{
  "vocab_size": 4096,
  "beta1": 0.95,
  "max_grad_norm": 1.0
}
Each number is 500 + 40 x the weight over its row's rms, rounded and kept within 0 to 999. Layers, rows and columns count from 0. Numbers have three digits each. The size before them is the row's rms in percent of the matrix's.

# layer 4 attention query, 672x448, rms 0.077, rows 582-607,613-639,645-671, columns 64-127
088:568568544518451460556438568437450462531485509485459505471481531506542496470461447486444500427483572511432588562471511425532422480464506433474486516466492538500453461532479515487495525546561546
088:436466501506450553447477525522548532498545539448506620519491509507503477430550545507425468409410548514486535575460543479419624491514556554496457544548460511458581480528576491537474408520470620
093:478509584513410540530524481376482459513504484495575532497535492503533456493480517490516469512514481512462473497524523505565522493525497509465566514481499537555524509543486512458453446462476512
087:522504558498497513511447519516505433482474515529536454560518475502560474574511493556508493510536543550543539464473619528577578452424447422547453473496545523505517472444496546470491518571450544
090:499529539482478556539533550538441492535549544465476466526503531440522526469470477528466534598546478499441538493433461484482455538462548449488482429481464471450487534517518565577484464513490493
088:487514468434424476561445504552545527509485470502484430509504456470473529449399517605493522501555534497542526574433483527489545409512449534588540473482441482556493474462493487532503574499552520
087:531471509509551453499498512539528545526524445479486430533502513508524446552378476512478561438526490556485556472469437497515477454494509444506499564561497536527588437512530543514576495433462467
086:519549462493463502474456499566441563502512476503449519529446547548485526506460547479510550449489491506594516552494506472533484418428388533452532467559473540475568496475494492453438478485507470
084:528507523480432473483497484493566527552444449510527453469437546516442511575534534430521574561421419548438568475466506483493556488511491627558489605554499497512515484486433517470498503489534469
090:469496511555521456458471444478510469509497556462517507495544544473478572473514503431574480455520482521502502504612463485554509509524479553481497447569479527530479523481464557504498476550601511
083:454507524498550484453539492537523458543431540463525481506448490437472539497449535545578536491494505483546497485426488548460612525461517518494506496560523482480440517555505549453470518506502459
084:463468491470462476471494485490446518461486507513519557545504447466559519461570506552513490571481516545485506532466435505535491479472481488492465435493509463465539538480564521550510468478510543
084:429455434551516517598387469412440425507463541537491567507539523468529442555502497519453454451453543551499527466502531544478542483531517438461480444554413412508495549525523512477498432466474491
086:542489501459483500550456519551517499559523439548475464583457501462498534476436482512434477530533523526451552494489434525508513573490505656443481504556524476519547495507440438475500469537534586
086:514547524431550461564572491489514491435488507528472560579461492547488510583526470520472530511493391513471464509508494486587500530520463499490515475499494523516539490517475493474468486462424517
088:493469524542583506486565514486476463413516475486494513544462471621423551582533461520552544509499468508562516545511544528440571441491447467492558525564454529545434512447544491504576492518481535
088:474496432521486483484491471531525546545410539489509541497536493504509473572493460492496525465560539459527531491523438589534464493503436488455489503535478429506489532489430503452559501426515522
091:480452437565478475473431588453434480457483521502422525486563515444470505505498495504458423515530447529534527574534493457442416520452473469488553563462550491490463530463549547475442512489483408
090:519500521510504467480514501457523490484471474505552420515470517611528539546463481500559504506425482552569518474466500531462505497501553562455539552480519478475421500489428475456484466487538499
078:484473418530472465515498512439507490522482475499481551499443506566540523512473510480503548482489435556504532502503468481486584487455536460539465410472445489473514506559484492525550503484471579
089:524497478488547482465513506514569484490568458514563455549486445507470472463560539441519515518471578581472545470489489489534428527471509466496496497514503528522450532544428475567484523452533470
083:441456514571506535496484485491515495482538472480510530528539556462440439542591457520524529502494478531427484569452472536514415484499487450500530467520438468566500521513510504461530539491518531
094:424538517493511505529522469509494538529546533559489461479461551477476470481554469491526490512425491538519555597483484442516462547551422512452512499464434447492500579599446484432525550554447508
087:510453503441457533459427468497471489567551520527488532514518550557472514550470489596532488513518500563539420450438501570513531513481544491527527439451490494598520454491517483485495467566456475
090:575430454421519492544497491573481485479513518537567551441430529524435514527542487487481496527473545469467512502487477534499489501532486520560536492497492521437435538464507455536561431488507508
091:503552430476554423568544491479508508409471554495427559507582479479446474502469548505554519491472512497573475554527491494509531436491546498515535530448393484503453523439438514485520512471467483
092:464435455522518489505473503477444546507533580527539464480512460531561505454532493563552573505508530446524555462483517549533439532568542374490483489490475496510483538526450490572495497526586568
084:473521491475500611475477516521507490575528566484505532549491512502505456516489510559498490463501488509462416516458516580539486509532506437609431448484558515508526446490445464533505470535584449
092:466410501503501538491472542503474502466536466480543465544484563573482497482531469524493542440519524457486564481509530493477449573527511535503528539426568497499458499540510516485490474435529540
083:554489433572467421513518570502607475478502527515446489482467467535539574509530523504491480461507441530526448513471468472557525554467437480504489449484532470528597484508462498479522506472486491
085:428518487472538505497491577451445484490440522553503492487461543529405502521470461492514449525482572559480488495526549524523555597503401500560470500535502493560540575473468515584533492470573515
092:524515504466513449456520524459465452493497542472467399541496503505535493505487426533521543489587495565501385538458438417495505483468461481514504517498481556449541513457532477464606613518491424
086:494492535459485484473536471449468526517421534448532574435491533521517478564484488438535477533469504458486436488475469505489532476436507505474504487559480572545489463523534489455494567469464548
087:499475446505506515501479421470482458479422481440446519571463526511592548519482513448547522505470463524503562600491504512500488428483425506557540539544489460527502458462516519507510470510530580
090:481510413528461532574471459516468462452490487495561481489511516569491504519505519502492554542465488545554476506498470512459488475543445540517499548535492516532511419516435522510526498541463442
091:504465509525478424572509501561512541418570467462452501511462424522476539519458487447560481475486463488462530554443455541515472526519542505522483465472543523556485486517629540544469512478500452
086:522541535530494490473432550517444488508508514489502444524520554538506492485503471501436487472545493519568472484461498523510538510556582476521488567541504478456514523497474415463498549552473526
089:500478520497498557501535482470456498513532498464534489529571505521510442524445376469487467549531518461485492509539535521504586535499546530579454597456496493544555527471506512523525429505445523
085:454429460478409487486529471535472489507512514469527516519492480556506519515536517560598506454475528556543492494452522527503568503483501609456513460432473495477456485512563450511530569560503505
090:529490483426451433419551538530549471479449452476524446527539529521511560465499434519486525480478479584514522476419502477426455535471510571415454521435507476530496520523545527537486542558483470
085:492480574494400560558483565541466489493567545464492518536520523476444522507503502485498481455429519495538495485486493510455450490494508615486442505522496590509484464478436474438483442476516486
090:506537503539480436528492487480513427483473467487518558554458471526585465548493567483517499474521478465514515473490522465501555544528549468491487489536457514475495485509509488474499512459531565
092:604468476505505510489482486514546433500474529502509474513434482576463529528512519524567518489508466470507505508538484481532451471503483538544482507389526540422483534511467452477470511490458455
088:440514550515497512425483526524500448516625461523551517543538482501478504448457460437436441459487516544409526491508476536488557602548514454509460528503553494485604518446484466524513525529408575
092:513482459541499521509434548480524471501492481474520449501603555453519500500479508508535494540456570491509494497427503522508497448536502518594531442475493503503509588447496500500527487526486508
085:521445495568506549503459467434482501515490458472495522482439520459485509474537506446588548529489468531477487462523552509560513459494515545512477535471485512461428404517495446506560569501556469
093:469488531472539476421449447503451546479561530491465494504502498539554495560470555466534561512476478472426475477552533442538505532489500463512486477565489477451461441481528494503539508463507375
084:560530463562459504523478425497457485559502536474467515515493510475456553478527536487462506506513464477592479495592550479418413481469526512472461508487500580509493524475481490517475480441473504
084:478481511478555521468470424437426550497463592499484487539483528498502447574461434489481529526520498500415504446527509489446564445548498498520527495503430529481516553525461453512422598531500478
083:481529513484469458540527553537482499436504457477509490504489527517496534499458512492508544477578453523517537520519529533465458525492500506536567501528435509574475523513503479442459483527495534
078:521502533479535514462507470496476487605555549454463507453537476581474535471483561454500528416511478569474548447502553496568456528550410506506528566484536527517487490475538546509516496527623497
084:454450490486588486525445506514493500525467596561460497524535526478443494480443392507526490426473541475495528556488497549495547461500536501517522542558500568426502447524458500466499532562502474
087:521553484480469523490560570521539493562485498535562542519533547494488545453550508534542493575426519518507436492461533516520512377506476458493489508441458519512541475463495470529535496547501431
089:524485517465501518534443473446530514517512488464450511481484508536531543513470511456530495443572443577508482501417549505493513512499470484443445523483509481511533447530468519533596477501534508
093:469520499512484517500470481498519471511593548494508596545485563489493508524528505451471510532456467506481475468493580552491491502483486526444522468500576552500556525487520421495529562483512479
089:471497534395562512472486478514426473529529494437521479548481513486527517479542523512481484543497564514502487461497447548511487534510496483447576485464515480518502501510488430545493506519543523
088:382465477474446489490517527474507481578507578543487476546569474383483512477491477524431556446503409526511542481500482520538534430551557513524423518480424519534459441545425517506494456495584454
086:459541456447472526450477468481465495542524532567473536492475514549532511465512522489418473505531498440518509498461533510510569614518532458533550505500479510474591554533483534506491495482536499
093:551501538519427511507482399475525528522527471553505463507475451485505601553475464383493571493536571557502435440500455451476564557546567462548537495443485511498488544505452501488481442510426480
087:509500503421443514484502496527427452515411466540483527488516521528564488454425548503514503532573523433481512526533488589503576410498551432456535484549547506435468470494507504492444501497491504
089:477475484536464516501531575494452523516488501470504585541521422447509575612445496445478570412477535468439496527485588517607448545502572476531509447480532525499560521534550452537560512513468535
091:461469474464406467530578459456520494590494457481480482538586442505502516541479523456484446437568444540552475540529557533492472433540481441419449561481446452478511455479528481442510504501439489
081:423462459504512449542500480493435443472478494551471516573457505542522519457423500460500517480457482502470448498518502593506564482510430499536419465498516479521495502458488497545474453460490490
084:573519534518530531497504504550500536551596578445526511519594504540531462529507514455502489502477480526489471523490468499517539550510444432556486449487448519480488492460430458473436506473512447
086:453407553556466525477462515481464480552514517447469493457480521449549515517458489529492466488463437487579524488474560501572554534455482531528488486514514446503463481490439481441487527557534469
093:488528488503472523452468480491521548565557443548519503476491428553488490506526494565430465538507543583522443565515473497523463560546505488468473484444449451587446509558528559508490471475541470
091:558559472513520468539509504476516502483540408506497509454525563519503525545586547522458487483490585485494581427477470446445501554467580456523540523515434497519534511538519515488523492551388522
086:502560389462480497533488486523457589529491546504488493423401511492476545470573450486429489482484546445499503498496520586489479421588499518501535539449476433498508513433482481473462498518497486
084:602514503485456573460527515491516498548501520408411549469515490519534470553493474466517555463535516541484472535526508528573535506524501471529530530548520486473464482496434471482468506545495578
090:537476498559586495582498461510509522488499525544565388581472509443509485565488451444533508504468523450534481526484549541471500506457511600448547451451540515412505434500498534522452493483452553
087:513414509540461514493510456550464425525503506552472535480492463526509548399478558503460503508495598530557556532475461498542550516501523590482474513499497483419538420480507505541513514466539493
085:472499533635493544494479497495512546498498503489506487452570494463459470488455498552554561520452465519473496530485461583506539476586448523531506559469505438564513533507540480519543521531493541
084:539487468520582500578506512535492555489446465545485471547553528476489552494527434509513499556474528506507538563485524469455519459516530567494467501409510495513422503531465515497519541509540498
089:469514480520462529453418560510470484506508531460555520491486538472467463451442453526448494496467514609501516508524470452538495451377557528441510532561542508471505510542434452546570502574533533
084:447479492503514523477456479485497517557481513502493522529481440481556585508498492440510496531534477482468506526438495465583507484531513489461521457390513463525509528510413516476536617513499535
082:542445508479492457537455424536541525524493438527577500494530439501531483585463519542481404502507501519380444460589491503497473538536515509540475519466508538441524487524519529437460452529499545
086:458485513444511486503518553425465496521540518517492466616480487427462503499432483517538480510500502413462520513484469457443460528525470480503580499488505544478499523455456475505479521513465499
081:467518486540500572500525527481437535490512432478439445524430456509511474455508508471519456486549550480493494403551511497500580564481489477542493538506467529500527521535483486463505432525513555
083:503551537531462495558445458489485509513511522449578531414496481515457551533513612549442467487515468443483554512559557566497505530528520493551490528516481516508489512502495484575548453543456567
092:532473432470493525493478536521487484506514458487460533534550472529479490457498481475543489490434477494509412516469461469472461468534504534498470510533517467514518527485551576469538544512509583
# layer 4 attention key, 224x448, rms 0.067, rows 197-223, columns 64-127
103:466433529508536560467475490484520508466447492429514470438444495461487464449517496502492510482550562511427440426527480428532450389517522435554475475502501456503500540483499449498516446456500511
096:501546560533480574462449557479494451495525472457479503530515528471507506480522502535399548528389449453493524501481532451504440470578485462488478527526570443505534493386426456497604504508514473
101:467439488450554513453475515528464540536420532491551489504502539510466511398430465526499517513554564549479574496513497495434492486550508480448566514534509506517522452454478395506437497506535549
091:454439443433427468545517559464467502538510492513487479531492498458495460529496500497486530505496393524514447464462529525505537491458498485582552502605544501541546452490554482461577537483502542
102:512485499492440563415525574479541550502463543563477459473419429506485503489514536647567450482493522509496470432421542510491533501525495434482558489466516459407492462520460528485518514523479445
104:542434504492483488480497445511546492518499423523571516546485518480444519549450458542495499575525506452490476489444386524477581464489450522511485546441506529457513456492539561537512551502495473
099:561495463541472502470465522493462485449477455473488497550483523504529567547446509548554510496526457492528540522464528524480540520510489402616550532463510565506505473509502454514464481510423475
092:557462533581573446441523488521499524497494429495455499525476414394458515536443566513438446521591479594428529503445611516506454533527477479504464494540524545458506558556416461519535511540486550
105:448510501447530525516539406535487447535504530456466511520556538478481524510489498487523542592529472478499516567510524502460556533545566476518506495481455504492527470458533429530507516482515549
094:496508464426550508521486490525470537505429564532458491547488445516494565520500505553486569521428432542517459511425464564517532518474513524520400460514525559422456432556464489516562486541425548
094:514494478539544483487495541455507516505562482495488467506508576486483591571502509487494500515548498543522524469489476487527421461520517489552472495570496527483514497526409498476438549504514414
094:468441491541551566544477538524484522534508516488481519533492598473411490557512472510539555492477451430464444522500484449506466519542546556542544515482518545600548493539554552469528527514556458
097:459452469505563474479539536416496517536501506492505457443529569381483483565519407563468567451556546486499482614577478491499475498563474495511486525515522429519486508503451542543468590505473508
094:426546566510497466456516535488488418515450541495510507489485538477523400541514509479477552469511545451481421490497461469545461544483516484572516442487408486541561491476502520526439444522411499
097:543521493406465468493459520469528511544483509485540468581409442491407486539447474489423468437508527476479616503483447536515530499458566526562544497487522529411432573484400446517540470531488509
094:529448521508446487500457488423458479521488517480452477465512421530497507494516513499498473548473477491465497534493485557551545551483480426531470487508495547536513497517470465461475469473541569
101:510472505471514541506475558507531505407543506504464364446455457531509574562509500526516536543520497468447488547479520498428495520414478481510533568501557555500469574457511477448515450476427434
095:490461508541480521466536520595465488537497527496499516546512540436484512401479550499485477504499567530476500473483417437548511534508515558514494462517545491420528468519488529484488428537416529
095:405472519483486555474528501430500492536475519500511580488553514526596448515442473447432549560484427503537491492512570519476458526540491449510481518509495494561556569523533478446583536504572444
098:533471511454520477535557523563578476530436565519490508505490518528473446477527429500508516515487474435523478499442489538440560549504464472502483489483557515463494512504501410483538485449450466
094:515476535491538540529450441457502457545505528502582504537493526513477551489395435512501508542479517518497468520494448487456550425498474472489538524481513516456499538468485482658582494528484487
094:429467505484561468492543524584495526530567554462450480565476485538489527523538542538549584617512461493547498521438497407545519484513485405518529478476506490527473573533510521463583515555514540
090:353416532470435508543457518492466490476495462526494557501468492518485425428531530485490481524501531516464480458555482533474483444546465464455515530528486459498417444462514505515506502456559495
095:448564521488438491458568490439576546544515507517440475489487508445547489468440514450490462500460511557523523600492563468450450546536524512489455571486503438464497494486467534514446495528465470
085:556493542469444494514485489474448420587463525469485529527410545536491464498500464567538529472545555521539526402412512509526528493538582499539547458496482523472488563514458514499557481478521505
096:509545498473531464496500469533453527458530478547527506430463535432495507504517558542518499527453527514501572473533472583512476509538518502515534471493541485499438421523518576560515464448473498
099:475490518539491482482501548486452459481500475506471475522557437511545513483469548448492538498467469408485480474631565476440517449537425450485467533532482481501555455521522509458599553453432482
# layer 4 attention value, 224x448, rms 0.0775, rows 192-218, columns 64-127
079:527461456505530467570534450518541518552542481489484530527586497529540418403440447463489558594513522464519466495488492476521495511492501509496484478440481479508528478471451444500520451489515545
084:452549475464507517487497565499450547557468485491535445469517449502545456526489550469498491510481540456434529521506414539449487448565477487476419548516508442524531507506535487524491530481515443
085:567475576451499465536502444495599524463533502442486537515430509473516465486481576538464524505514466576506464495462535535559512473570523547485467491461586484502506502502484545538546513473502530
088:444541446548524535479527506453497557504482496493534526516417472477451505539486525464473508413536522470518486521456599488497428450558507493497512417564541558503546529505524425492502594565481488
082:531460550514511508582554515500526523457501516497518533479459497526543455478460526492518476575481480473504459533458515525439479542533505519497520456494514535497548412527479549497546457483407538
085:550481496554480429506530534417470548499526474473514475519511560552430429469470502490449484556528471500499487480508547481519449596476481534515524550476532423560539470537512497522555494542515451
085:533475513444568530492520436585553508515468499474528516477542493557528542558494407474541546495534554392507504548571640571493522502472534509495446500502433485536452504462530417413510455443542422
081:566537520487508516498435582481560503428493480506462463509498543534512576511480574475535472529507548473493464512476484470532485454455502461463520535511545502500479430543445542609498429461470480
087:535559519452542478507544541556500517540507476521480512481434438495487524475569550499555466510449467505465472507523465463475461505490444527522477516424433526466529440506476543456481563489490559
083:487473530451501553537475476487470446551512489512491516510543541506513522508523492536518479496595452516491475477508449481534445481505475487523541492464509474560478482468502529442456557488445498
081:526509472477483552491537542555450473576471435531508516564467455566459453502424517466479540494500500504500472518482593464530558501526486566599543456534517489545504508492503441421530444461515470
089:483520540481526471519479462532507458455424576437495422556449550469505473513511487546494428490522464520494488486517490468488416471467543526477576557476474513502473454531498446539534532473514475
083:564493443468491512500507527520414547543458575507562556526491464472409467493476492486527546525496496525501539540511546433552545497570498470563516519507496433485421504522538442485527451428517539
087:518530490529492450538478419555471542495390470506520479511522456516461494455533501509536481528481505458404431447502472547479519443484535586541468467495517490468495484485458618466478546589514506
086:433504487524445478501550499496466607469517516534502435523457477423562480483507517522544514432529534447473514449497492513540440502463440417502554515472513516533483465533522454541543470492493483
087:439556405465525433533466523496552462516538519448494501503495591426398449419512501534529463552495482527475507421446459516462544494460584426509463547444457547481520429511509501507533494465494442
080:487540542460553600579495538514501488531476455465532473550518489533527538538443488569543406519514502571545481551458487417529457548493451519508462474494416478488484449546516491504494472480498553
087:479572536486575538497524529460489510489486514474519476559484477520469545505520507508515494459483477530492487486549462452566485506499545504483462475511453528456472451492536471590511496486480541
080:525496379587517552524512431506549596466453495446442522508520520495525521493509537504465548504504551485486505520483597501496576492544509503547535475508559518481509546510509455578511475523528489
079:503560522364586488416450486560560539496417548504524537466469478527521547475516457566483465505587489516503519504519485519513438482539525471505459526536492563446424548504483559534542464460481618
083:466484446544514480495519448495454463505529497505464593493516555537534564566452475548455565591537523522506538525557473562450532461506446533491501442495493439525459533454486451463429532543512520
084:514520440452492466515502503514550536548499511519488500541489512464528627508542550502500505472530520482543536611495460567489495540469456495529405466531482545470530515496540469525538521510522502
081:489545462484477593442504501450441431465470455455506581503450469481472586478521505449512426479440500529454578498461584409443461507511524498490445482517476511538521504490471458470517495570484536
080:485509497521495515472532429494480559479517522497513491515483543487448552499505462562535463517486474577487556489552534436439521583518536411466494426471488521482549509565462463490510496559512489
085:476502499508428437483526542509562560556575525481487399516498538503476543508483490494514458399465546523480494514539528477567478481396404534555567511484480530463536487530486442492496532545498549
084:517471437521488498496490548531445512550454509556468558554486545494451470531481552427478464464577491501539452488445541472470484547541520448423509532542505520487532514456532512546547491518489482
079:461519488487580556524474506500549495498442479479461523460433561523521465569495529496432549603494495419502475512601498479452477469469527537508486558429487507473545544478472499456507563534475474
# layer 4 attention output (transposed), 672x448, rms 0.0664, rows 576-602,608-634,640-665, columns 64-127
074:482542492505450444470480486462490514542483490497512455528466552486469523565597501503528465490434521509612510566493533503535544481507477532478497501511501484480520440550535591533458478528427563
081:526471601502545536492466444479499498555454496507497463487446453512488591491509553477543527568452501499470491419462518490452556506451446553527597482512459542495472443512541486533527517468516500
079:550492444549512525493442536486516527467488518448489519409437490554446536575494444542510513485466476468587573472495531596494546481468486529547562448510460464497548468440479461480474478526535577
089:443491526506464509510464475459515458485542520534453545509553489542506470443478499511581485565503480543571543597523516448549504466461484498472440475523480461530529509448475537444491490534530512
086:539520532430522467471499474467437468535509511502427548464448473473448504547496578543552517494448441469537415489519496467486522469473527435513492550523450439507473508487482574537537516500518478
079:466545571473517528517474549412510445522486491451499455527508452479515550538491496428539532542457547486479493531476530550437513546429523519521481461543551509417455516453539520509568543493458379
082:584526483553461436434484493503460498550423504458474547484519510510464511458422533428472484536455508551474504520560441512485517508460489519563459509486573485453455524491427534495482511542557471
080:537447441506521490521496484550532505574417557497507485476520505456537475428536448517487481474544499532504538474519486543502575559461455482487486548463442562447456473514557479478521491497489475
085:537498512507416583478502503567498525557518518486480553565553428552479527536444476537450567514489521452492518515505464497624535514480519507451495573460492475522577492588512493513517415461543469
085:471484454425541453535533525503541476413480515548514509456523498514535534483507521524615480494462532502515546480522500518506534499485499458491483522507552505452500487534535471485500507524452548
084:502507427479467482505502530632560556487432499497418544549486507479482468519433466478500466471504488464415540620506501465499472520530487463513468482509568492516477475538463486470454472458522498
084:478555532489490528626503492415460462496487455546477503460522512530463570444483516525530493461459510483487510545574483435481517506483531438463522505486477607447530487437463488525527491534514497
087:485464502519452549516487537578488423457513582513540553494464481487487519447496516515518525464527471411544496425514530531549482509541434514491495480494558475483592569440467523545476532459505551
081:503441494437507494559448518498534484447531486506474499562507482505492549442590476583439489470496506532544503487484469463466503506551494457485478551421532504477485453519454471534575443472493500
079:479478507602489507536512577584467455511524478498517480540538500500526484492520499583391465504454517554560508510509590549539460555421471507493466504571448467484569506459521505492460489529528538
089:493480492577478501561538504600519469555413509555485510505544457464541595468492464549497465451468482474555449500495493546508523521544507527481497511541535530469417479502465519477498451482522496
083:409469531485436477444488499572454508490510514494446516452502561449562494473499485480489534544542558460478501537559504474516474438532532440447488603594523481522517456465472514519515457511524515
088:492423438535459473459543538571506448448506411403536468509442522524481560530528488486511509546481485537485528492454504572526534537515495505513583557520508469519411505463488470448568544530515461
084:500497525464453470531432498383497486495488481539525472562473491459480488426452508463601463591494528574485513476499552473482425545505555507540508523500535483509453538531501508504471526586573524
077:543463504512620561542539496619541475455522517511555486491517477492485465584500493522476463505496493444519520443535526518462505453599514531538479456561546485516467488444524530539476501496550469
084:543451539500550503394507528397554476478460459485537502396483531507511472560533492462480454561483529494510476509465460509514466487471533501527543475537549514466464557534467489506492474568499466
083:462457506536501512495481541461500457473510494502489446534490597460464498500483475561594524458427538562575518503517527555538491473461465443482527538509441527536513533540471550509557527516463569
075:526463445442522455526528546500414497476477426450483413476524529590488466461449513466494512521462503607525473446495500541456459410482481490467475517493501496495467525458507490520522504469491445
079:452547511556477425545533533379517514492440460531554471459562500488511508447507517526513505490527451483550520520503520574522497549464524428441554518520483510522485464468479539462491514522525465
092:535508581565509535514494531573469516573444521505493469546560497506526475440461503475532524456494510474527445498495416581507519497583484453476465549514533495483487428537553569503435498498519546
090:466492538489512497546467595507479506487543508479541547511533539529518449551464436473589435552373562541474556592533526460461455526514521536561489484436513516526507472493439443455514536486478476
085:482474552461469487415453597540526474568529579546535515497569479488533506477492493493513454506497471465504495533538510601490497518514531503525489473537534518481517526480492524529493513478535432
080:458505543502491526494491495529496455501517528474477515484453505480466509564528513484462543491510503463439479519530512491495555515535498515495571447507480525478438588479533583493478559481492470
084:512444452478463502535452453520505433456468510508531455551513606492478517423504519528527501467518501589460455492465513505579484498487488482495447469451513579486492556552531540477533545486531478
082:477536518517478560477502476432434452448522466562563405464507500450538450538508479529472530462543550499453482534490536523430490521435519476520507524475471530477497527472499455469464535541421423
082:505454510519497517487517482443535503502526500546476530520527517557515472503495475535457456488530509500498423453539473577475548518455482409596444493521534482468501527560461477412457515493483450
084:462486451488448498513523519525524482537538466569541419553445526537504508543516440468542482400475535557504526494504470450520517473512519498463539569519510510499522596512584513559506520519563466
086:497472444574486527473493528618487467490487508481498560505502499496556447452528513580522505429515478577428546544507464481540536468592576455485422463503506430535502525490432525492467473467525524
078:469547504441498523498452552357516569546500473459497467512431489518497475554477534477394477548492540517488486517442466490467500478527558520543512518516555509465574489518498497552488543475538521
082:541509480554479525588531427500452468542522449504514542512482444499501467525470468487453580525386457491504529508491535437450429477601535466531444448456488492513476499494474496479463456449530510
085:478509489478519510561545512356423475428458455440467443548507512522463489499492481428528455580453499500524524493503483519485570551541532442518434471535561533541429496472508524511544511509471472
084:523496555549482490560522515457487593532524491475498520497472566480521520516465514531513515460480546511578472520458505541471536497441446459458505508478457532497470530526519552518490441526559494
087:522446541469448544497503480584564478536490514500524502439523523515515489494488554473541505513459507477507480489497503546429488505475514463428432545506480477446508500441540554503529427550459545
086:470503464525451497504491529475538487511483392580487504446522436551513493520496483452510525493537475530502560460531496574480543528457482568503404511479486424472506498568492547478475435469496470
081:469523564514562459600525478443591464505601547545507500475432508537526525551507463552508459523587503513491465507447485556445504535506564558489533535487518549493450544548479496464502452580466454
083:453477489573514505484567561524524528425517518510517476521532529394476494573444480525558504426540463474527520518532551455516389529480536505461439405477449461472529501502492440510431499468505482
076:529469521454508557475512529495539414505550504456503571497455507565522461505508465486492498521533447443447510549478514466558468500561514503469487511450485527516473542493517444437503522479523499
084:502523516494474463476476459430477467421496479497562606509457507470535499662582547471446515524443499519520493543559478537508499500516396460499542498517465510531504531539533495409528494494437547
088:523456477489503446498509475325513515511473512458461520511535443496419524489550504447453504476524477470544534467508574449472491521539571538566507478448502488500564550478487449479602474446490498
084:542492508486454483576471446474541513524435555522466581468556514464461522529446448586528496488507499465514519510446426528481479514541480569469480559464486455500475489558539515467470495495499491
088:517504517493580454472538598448554471514481489560492541452469479486502541549462490480473473511504480519560519583566441509519475547429496545534459499493464487499564503493495431492490458490479488
082:515493557524465456529539508388420540511541478533475587547535545440457442399485537467442528489508463550519539476513498520510534543467428517510512556475459506494515486535559488497446504532502522
083:501568543517460572459476529439532453522470510448430526484527463460425478485499529471492498461555497514438508521510500382499532477479466447565427582513488507498533423508512520493525523461455517
094:552569546551500496494470495588507546445438502488523523480524434595510499557442495442513557573502410466470523469431532476565540500549580504486543473473512491527504504505474496476423519522519493
084:543462499471503542555469500497536548546582538565506425520565564551549515477518496517504458477492455496585483470465532561572550495540485568498475541437490521459517459563504600554513536439567446
084:587460487458499589528516532569531538525473512499460536490484464506503459526485481517436524467511514518520448455527509577489499461543558539544451478494490453511388518412542515572496508447547526
087:465469488498538544454541497481493486360503505545500566508467450540558531529556463477543399529537523518448565542530521471545481466495561536523476484437535485511522524445524433583481469470503499
080:445488552490519511503534444555507456477551475488545498361448527515537520454490529513486479461495579479482425439483510597543497496469446508519442516464507515508479519477457448511450473463527499
084:457517446540497495451432504562478498534579465465444477532505508501493501408534436529526544428473574540494487498441534448477562496508447445515523535545490476539524534523572427557577498467474534
094:512521428463521502510518524595456512473469513463583526509490520467429573538443525580491492423476490522435491492471554503512495490509526455491454532555520484471506533476495461518454552539511472
093:548475513550546485497552519436477457520524458562483537469580495512561464485492396575514481422479503483516523464579522467551473513487503464503510458508527541455502497473431506463469470548457540
094:430481445542491491485512509497508522546490495533445489504609445556499453525517479457553520514519531480529509508458419476514510486513502492466533499472466471476459476465561517451522540549464465
101:540457465392446545513419511495534483531473485486484447470571507483518486454490509495429521538459530496503495435497484555485605554491544485506459555450528510494423486482446525485524466481488489
084:501512502504529487417451474419449551473525555470521489552439467510562532508531479572516525438489499491528463463525464476545561523547566503486538599466523521528465520474491516536522481417496522
086:499540546476534549476469467494547484576485545533417508495535485471496482472538536487518513439516516471523494471507438550476564472480525443516479542510501595461462487493494467462524505487502508
095:492538508482470551520536462457482432504524447495492537533508510435539472505470524485511511549474531562469528470419453448546550493478418446480610476485518550544561532504512533532450513509473566
098:447497497476493528429524468439509545498442492518529497459552447395491437481540495473526490510535435524520492476486505553485540489482515515570462502510495549458444529453498518439520599529556530
093:483554471561599508452464465524572499455443452517499495536571590505514479502509479486474478556487501506571494522490532562539455452477494576432490520560474464515502393514510463586461427468519550
093:429511450559528485444425486514450524464509539502533483554515470437466474528521492476488536493464502498444506540519524488465464467512558556469532479489587480529564507543479381518510483500587515
099:461463473501498553495464460440525506461575547475487402469530505499556543547645441571461475507492488469542468444529502540507468414506520559464457475491453510477541514513507496499470590495513533
097:507546462545458464502574508513503585537488456545506544504510519449503497512478500476445591521560565489540496517500513520587516506512432470559372484493444515494483537493546528475476518580480564
090:506496520548605486573535509464538551482537435501445459499502556575575499603540513546473513487463457511557508498550483512445501519466539546476506549504506526463475429496492536531451509515472521
101:525584518460524481414589560429521485462544476446520477450441508520542511575460529470506471569503437511525522544530473527467485465521475511451553567564504525534531493454531585497500446459485527
091:546461544444595525433500527497530510469529570490499528525598591531495544505544493490503513503489467513524444548496485448416507491490544559486467509545497475490528487473478532489516485466466509
089:517469600535493534514427492439431514499539502518384426428449448610526482568448501436526512504531528496446562506518536419568480552501478500544519555492558514447515563508483448526455527502494545
092:522493475476524494451472469541502506466492520508477490515484536439504474496485494471499548449471465492494489492513528545471594459504494471515470505514553485510473493456486523509501563576495491
094:535532479460420496489553477529488495489523511523576510430512525487499519529500569448520454517508451483557483569475531518450522528496523533468495474492523514553547553433518537452484509439542541
106:421498605524546412504504507365480503530544509524541464491522580539491489525539497527421463510529502466531544441543471489502457461459437479455500551505496554462512389494429557433512485504450442
086:452427418523439484578480605505514458512495475484435491513426542514451492505488555464461492475473437538468444491510528526444462506461487534454502464492489484536510524503493463440465509542592453
095:497470499385498483512526573481520482516514541446554461504521466493473446457492472465498544412429471465525553543492550477465425593453508495470502482511496529492496491492539551463550471497459511
085:506505507545497514546480509454446463533515453472559564494435522488512436476431452454471495583517522484454498419475481480452550514496482524476549504489491495456416511446473489466447503548516479
102:506528571456568470506510515539515506462480541505529477516515483458481432483494510546563567501562516438505503531566493555509469493451476523483555494461481483531508491534490525488458454505455498
091:481509463464465468505445544563503503540628514519553451503510503481499452505520522458526504526422508386517479548438469525550447445533445563547516551519569487523506530505498535454476470461519475
091:492532502533490529490459467519462439461409471480491564455546472478532439499544570482456494492457523480456514513430550544451490544579493457466438485550481507564511524445462530491550465447502474
090:531486539576525577527421444456540493474471502468510536502537447511486515445529505552416518541470494497541525536483389501470483478514503483517506468511486528464529485618560555578498529475477515